Weights of a small transformer language model: rotary positions, untied embeddings.
Each number is 500 + 50 x the weight over its row's rms, rounded and kept within 0 to 999. Layers, rows and columns count from 0. Numbers have three digits each. The size before them is the row's rms in percent of the matrix's.

# layer 6 MLP up, 704x256, rms 0.0959, rows 328-336, columns 0-255
104:516450557547490440542417501555518400543495439473509508480478527478517485407529496491615496527516485483508504443516520428480521376430457529524462482507466542420476377502485588459541544473540504444441420538501523513537474548422558536473496524538463532551585533522458604498399541470427445462546444478570420528485438400502454520567388571490541480477478502402431518506506505599631520468585521512493535503551439477564488510464519543467469544470577474483525502440479418548533532480565500482551475435524492505488458494509561512576505525418555448397508507472473517552572453529518513557514455438520512527547529543393504477558519487604377496492428436478503480548670494470458515491554530459490471423587452601571419570505461489510527588559597477530490480478549553435545482409444488
101:540570476553450481445546490515482572384454499501424413485429595453513521508410560505518497453478511509474475523455496469511452512472486458505530507478419486481459466461503465511464476502428493431519522466510499480611484564440522617533500529511477454490446469575416434414480542537510590562464499437489503484558621528387489410481551550525453516512486499525473523532513498540410521556529510579487513510530474567444472478509566526448453491537498492485472576526516508408451558409545384437468394483498410472596420443488455509499549462510570510514520529579482450522491434499464506516541524631540518477519486609578445530568483470561538508387522534454495511468601583523525422493533479487563476531362473492520493491447378485553460582594415452530421536475490548537547573375416509
104:518537461464435401473502561472493518423469489488477508445582545429564555505483525504485479524469502474593532496468484416441479516436584453459471452456568506552528536445440566458510456534471532464545530442493430470465479493492439574478490457494404436479392581462514520421488554510449480486533524587454434542489493421558483500476537377470569479591478529443590545506453390567455480542444551511559509460458439506444524518569501468513543523436437471462493472541508604468397459460584566592515491495497451518551563508464418530453485491508467493483586548542447587468484572439500544520544441406519431582509462537472431596593474479474579457439439519446574583527538451508360542567419449496493536472550506547492494418490503432596566627466483505443434451556475460545473523492453474
101:481474529386529483491543488535486516463465510462458564515456548504596519501550454634496460443506485509580616590517476540477437468524462500533522524532574500400436476513510528546427494507511507561518478482490467465462453545524450446555437480472511538395497477529521481464449418468474487440501471529554558491436532544525513506575561392570485509429468487543589404593519490439371471529516584367431453497536590473504534548498499522579492437465434604538552450621538482538539491597525482377541498570434505528467408432528530512596467471610456488539523479496524447510492579482440537542490477435422561531487452504474536498580437459467478509455510435538520473476450541484503567478420572480440546510452492505486544539545516560550500485413530625371515526458562542441449513523505431
102:498509514418646479424474608488491509485502493558429510622454533444526520512450549426495522441506515483513496424545530515506531496480550443487443412510499551489513537424498510447558453508490520569460571495482496497430572519466484566511565492527523555476483512526501422443449553638406392484423527459471532514498566514462521581546489411447540520498554474486505496533376494482546492529504560513456512480555536588429485490455427604490553540431572418440550496530483520483449439457519398475505508428510584455522555531407440505515440455538568464452601529483502511536449534534550429449490417464460512476495395475406544541481501427513448473450512500388568534542600500487478558491507523466388504590498430512553517569506375553431550536432573477563480513447406478501543555536477452
095:430559539440532539403552572466442588475533430430522508519568459541494501420529482504513458577378475426388451473532546446457477518551470436498480503486401560442514468485476522498528456534518456549448536492616498562405538632503476486511501396430455491488495510499508454491478453468453514550606554441445408528445460496453591562558489526457444521538509531480615539499591467511547437543544552489554537513521472503499616512505488506402521575437469571433508524543533494590476480427473472440548511511509487486428533446511468425534421550538514445594382523457568456554481417499451481561532547507510615473441477508496431581547496488506421351509520485519487554521472553604541531510484468477497438509479500459578512517546460417467492509572449435492468503494540450410456470442520539
103:381542518616526472453472504506577483599459479520474487514454543543508492528459488573547538467522434599536522493587476451477574528526536383497594531547444499502496430455505524464510457455481520507448528501491461481468386465499483482474554487429471498551507466563542475456515488480513467518537568529427559524484525613455311484531514415539429423560464483491431515508569428542466577560491550406538533562504468402529613429497497391527516520501486518540587583544448437502438544487577580473547426551455504450553468501472615562474515566532519460522518488524450514501583547452472449481452424513578454444540483483549460403500548469518584432438499450521482492488420497462469550581499519472512517511391557450538414443527521532444574603543495547512542487428550515516457458451434476
108:471422484481453558513496438470521496524477585450421475449477473461451491584468491516528516487446584513533508479514455582516410532517537519528490562571535515593521355563446530543420510497555478503411484467586491515513499558494445498520452533537528514477539540449432496381568499505544481571507503547403517595571444607449530549480451562591377483488481560514429553523586416447470528550578518422479487524565520422505573569486471495472537519413573448528490443453540526494593566523446485522452452548488524456477489488469536515466510389551581596533494573548521458584480497597542596537538458528482538536457487413495494479478461524439452555614524487527504464493441543493455526410553486561454534420494532448411452539495610555605470480545428473501528471500486407487549572534445478
104:457476514494454454430447567464538410505516466595524594475480474516543537476496408472587583589508467449532442408501490629469550525541467545460474484437443497522485504544520516471532531437489456524467525482508492565425433478572514515518452503554460505565485507464445526543577513561483540545503552506519592537494470474487530548428472519505605496562444485534381449497510526562520563607501579556434494536450562502550538483498503523466510519434565525370438471590419447496522579446490593550343520516454431433460488507500528375482541499533495501514473453491551462656536502537509490468524496520564433496557481472517516500644461428485508445461500432500580535470615494487522475440398500536441485445607490456566477448486557516529506536493534475501549629560519522493413553480455480
# layer 6 MLP down (transposed), 704x256, rms 0.0849, rows 328-336, columns 0-255
103:543503520381439516565553453550480609449505471514507487488494536552556441583467469494465569480512514481498554482557492439542521604530498481478445575487429508504552520491506471448421490534497478475475538545469414463569609460576537538481570574578466573420509520458558516481495455505598419542431512516445509476473570528474485481496450497512531524538476358513525537524426493475484478559447425534489510422521539503453539566509501500423448478510423631565430512589537472479478622450521547482522495518389526422429479504572592499552489461508565456547584513568497484483486451503534475601566493480433571502488490510548481428421553476382485563478552522499430457446489510580472534443556432530582400473489530525464480376519576476556480484487440406400417538496501444581470540460434476
097:540530486457514559552509432360554581520538528438577499479488500457475488514586511553519477461467449539454445508403453445532492513584544456518413442559573490466483515421539500446532519527488505496482528396503545483493510460441518534540494433498560538517429386545478588558435608511455530391583472412432504516482547461497504538481508505485429526539418482445464495516499495487533534487535440470506477467561445412482451481450437450412582468532465472454380525556518494391534495430548582519473414535493438477521478546528361394456496521516524448540581497438472599476494451478539556536515496510462381556353466483531448525400541510422484495450531392425509519607459442490526550569442543535429591520463477481506503530490470516494439534586486566541577485473465492530529524481462499
104:572589626516529560511472446514508530518612487598525506416517489534580500439564534550402440524503496549517450505449447609563520509536477511447464498478434568589527545584449482483407433591480542585535481459501463439452526525564530466510553466449577450524463463441479530481485545515511383565471479517476474568416537432492441440483512518529479544609566415502443504506420537462476447513446496488450515516540512478613585488584503559583495443515435504539563552552538534426424512468544495453533503576580475508449466517465396576539423464419441541494518508465463490502493533551482488518471527505510473590502488563449504552575547550447471539545472525488600489409477432464494495410529483504442464426482533547471539472517539492405537470620477520519550390449599533528486528456423420
104:516527542549597539525519510429517634540500579436487516501574460497514477499567503473497463549498423533527495513510516490522534538453472505518445482536474556483415477422504528459497541531532398556525544584476576471398532482522458521386377512479467536479445461418562395481505519430432538478425527480580500552430528486529549531500519526453460483425426465459526436512543471549538526535552472453405491501468545534513442508525522464462543520560533515479533525444433523471461482532557556477494468636503575465556525502481507455442442485579494456420423549530451432431576481443475428476486544451429563448498509444429493546541395536487489517513514530571427565530441477515495454413449405539504631418587475423543445420558464605454468431513489500518492453519586665416465521538467473
104:527432441402424564531466429518511599537433508460558478516393437582481450463477590542522457481534534478559530633538461447480497472528512636509486515597490487436467465480485519619437498523571451452533483526563513528464509566472425524525539464485406435428540395412526630509475495500451436513527477528421455451558504495509553560430495499444491544526455483544448527478480457507468399506472492482459579571481401493590545557504503407495496504471467499560559573506495537512412457444538541567422520424547547568519461427496462470575476504454440472460566450476434487540559536502512574469410497506480587504596581488490520495516511517464428494456458494588572503486556471479464494387514463520488435538436621525479462465546545574599510498503458558480521529476541534593455509573488505
089:470528482564492538470529453410462427523518393528530467460539540450437499548521500557460557488509557550477415483463567513554516567532468498520491442509564494471599468492473470498466485521445467442527575396526527506483582467484584526504479528535491550555555489421508438463557578418473393414523521530536515446566526498425642454406575535552479516473555534413425469409508556552553411459494512555457590466450432545555473542527536487496471596469587424597546511448502544500440491546437438510538551500457488430442459468449640562555513522513589539494460491554553571470519467482526504490467592555445481440500464582440487519455441537519605470451447529483394534490420497550525524534511513501551544459541478479484496517507503494478543422373553556575493484379488626515498517537544491
101:440500578460581423508542451584507509555438469488405563388465477472439507556559413505532454489428459551448528427535556524541425544530491442567486514475521412495522517489533443519548438474421393492483411481533527526555507474439474449559559463482546479495566530531469531443496434493504515514502397483551483488591494481544538496479488519587472492490362549475485472544499467559575382541511461423485574465540571598475498536431500545495596605455530561557473518554528361464478451448500528502492459605493438450502542556514518559416544521482561478487506530475504448505421441480497519404472537507570504446559555523415460415562392377589475478435504484491473415485548518472472504495468434514456447547448511440478468450502513540495429562440521457466468436524455512379483424453496554
109:477584515518520498548534493450502458486530557510517524457426534447421469652527512441547545364442441507503438537543453473458480501546510443490450548575486524527624494624491470551504485554533588561423477598496438545538522476463451529441513576484472543491487535424506394529462496427540502575466509543398544590604479480545463546525468386480519525501427532551518527496515512407521492578407499554459532440464502506492453613491457381497469496447515486488537587449383477467478519582515446572474431568528511453473570464475557481520497481488486514449497552509583524505463490451504539500579534511508448611547482529462431526385544496553456498514429532480447534475570519573537587431533467550604564526458479402509526579529521570520574473491512535457529493408477541533519553477509567
101:615539572538578585567523522544534529535490445498455471551520512523495568472525508529569443546470439462491440487458520499475571532445489473471428556425511528540499503553459564541504532447545355495559436452619427492452405460510499431545470491502575533436469575501504574518505449549607429458505504564462467604515496455501429452527481468429491492574538490516432532448539550533549539536558533363473480435508527399499535509408512503466474478517441490533465445590528620521465583517419475594473559463543416381511503499431451522506482519469477544487493466547497451539535422501591460494394493442497495530462478469608444438535499458606512513423416466438511521462509570513531534431403413468470495456459455477493525519494492494520450586503399453509482417553558483586508440490474466
# layer 6 MLP gate, 704x256, rms 0.0932, rows 329-336, columns 0-255
100:501523530456485530536444454440526573589609578555549484519561432417460454469489499432461540476543557604457579544511594538560523400545501468411436465579479487459490482483480520437449564462520529479456529537506555451539482555541421545424494542459494494398481484520500529509528523524458475456553494457561460432489442518510580560546453443516479515477528420503451486481435464452540579495480428510582439519452497462533579580491467461493490430482449522413497468477597548435488548433556575415622446550478441645545528494534376466534521482481477527524535544499482496499594491479515498489574513524472436477389522492497570396432627428518436424466513425505570526521506504454506495562482453510492502529452480563546461457460454468508419517470417573429484416482606494423457519500504408
099:436480538476521540470513469457423514456473527554495507470442480509556412525605501403506480548552455564442481484410438602523480365581511525576470453410537518452534492464564502581490462544599507557399458575530540505518473568469612554553452497583510574451515487530521486551423493548435469531454452472549487448493543474571424388456510599430396453529552523488495487508522480488499467448483438560464506428481521529442434579536519583510446385443519581471541554509471471477533521552489452534567491481383440476505438465502532509490484521448499579581468535477606445471462489509505535512525506484446536399502545489511503462429544509556468455439510548435519417437435516534458497484610512490591481581462471468470385535565518519450457492564441449533489556471585597513541449415496500
111:523434512493484450504486530537588492503529483462547577501611398578476457425531505477486551442606482495489554511414530530564484443477455469523498511533490530519362503419558588538417456502488534437529499391445479524480493558467490603512565516406352495462461434463482413510454497576496470533511424580597422475558459550526503426446478554605416551463505468491505596482452505466492490497521430565546477510584493428531534597529511439561509489541462502512539531505580543506493545502569477523504429421497534506494467472536504418440537481518523519458508516544546483447596492456546508492487542512460544481494673403446509599456484545558483478576585465413459425453430445565498567513520479529535452464514420458510511536469391482460455501505539459462509518452391553488472505571547537
101:476467403454533483582495479469530488500552556516463544414486552473581473535416519532531516554482606507579502484435500532404569547476548564541496548472496531580512543521436525551547505486503462427520468471495519464522465545462488384394490500430584544533479492383492486468498442481501450461518494421485526400444569526530544532523538522539541631448456435493498472509523446444538488540559437472484507508458444443541483473503531570479529453466485488485523436567452458528551444427509479590551484506562555537485499459522506590561510468518493503585419527469503548360565488562489531556456517504413524529513504549583507515430433591476472468598549550483467546405510434541537402518569559453505529582443389416664498569601577559480424451604523543552490548465563505530485470511515507
096:473532538535527569509480531405513536524526488511501508492479588601451481558524457523553486498341498420524520584457544522538476369578427597556464491457445591498446527531463530460520538516460540471475518547557536460455547592464502462471448476527462468560547381551497647553535493478555538569516592475539502556467500440472453569484549555443444502594483557530602403489568470433533456517430480466464479408375509548491495481510424544407508442565532497486506470464501436521459543490505464556425466520440401467459432527623510519532516468520480540498480533445449560525402548535478530491474520482571467394473424601440430511502429532455479442477487452600444489512526429487513422538493450465481460546514510488543489533520499411568423479465452508420411473508526453460454543529531500
102:509496494474472529573524442698532507517577546534522441465618520516441593552446436426479507458526538403539488497428508506515535528521547527509510520533533510537483516575494466515496464511493486560540572509592515502532499529494510532509481533502410550550431504561487470416456480472476475558480535479473562485516542482479613479492399499468525488525542490521443493531456482522522586510516514427475466582524469554570477499555480539373514517472578452593622437537437525476542571551494496559490491465506477482413455551501517546549481625510552378493427523409399485535532589560591383457466535591627490541430520483479487486485515537565483536491551490485451549492610382487570471432492437472511542520435457485526488493537541538501521609449430490461539412507602549482533534512587470
108:506475501486543465553641571445557482533496491389519438542459586471535516447500575409471430527523526506490543575519487564511520594589493483511548495518481439528473643412558482544460505514437553477562528494482487476446515554490547472531571531535511533550492499467402601423506463437479494443452498609483550555411529525527450561540498484485497549513588503454457565512500609448485512394469540462597380498525436447439425524498412518516516553411486475427495523520539468572446451462536548457446431409481471519466632492446382562474541514488590501637456468537545514496497476458525512508427452510485439420495474479496517518556457506482420473490461470455603525548493513496505437486450508537429494454510599516459556467497530580486549515487495563404520464475441422532479517430419469
102:615416505394498397431478444512435492454541515454497487550540494541478456523445527512584463463556544499503506508569571471519492480512518551549521535420413421532400536543453493513406456546532546532524484504474482517446541539532549463529596611452422455572517515600540506440533477482529528537440547531553432531460536535459489524518428489555505509466509480472491468491452500487470512416468467424508452489491538518457414454523416490451449400444496434424488544408611378500453506508510535535554446490520547512497565501465505434496454433402447439517537540449522482495530512462472471464496510530524533424466423525408540511463594522555382562605492500451467454503457559419539479523655535477593470518533480487564530553517404449430549498544526482455427419461570554513521412622514440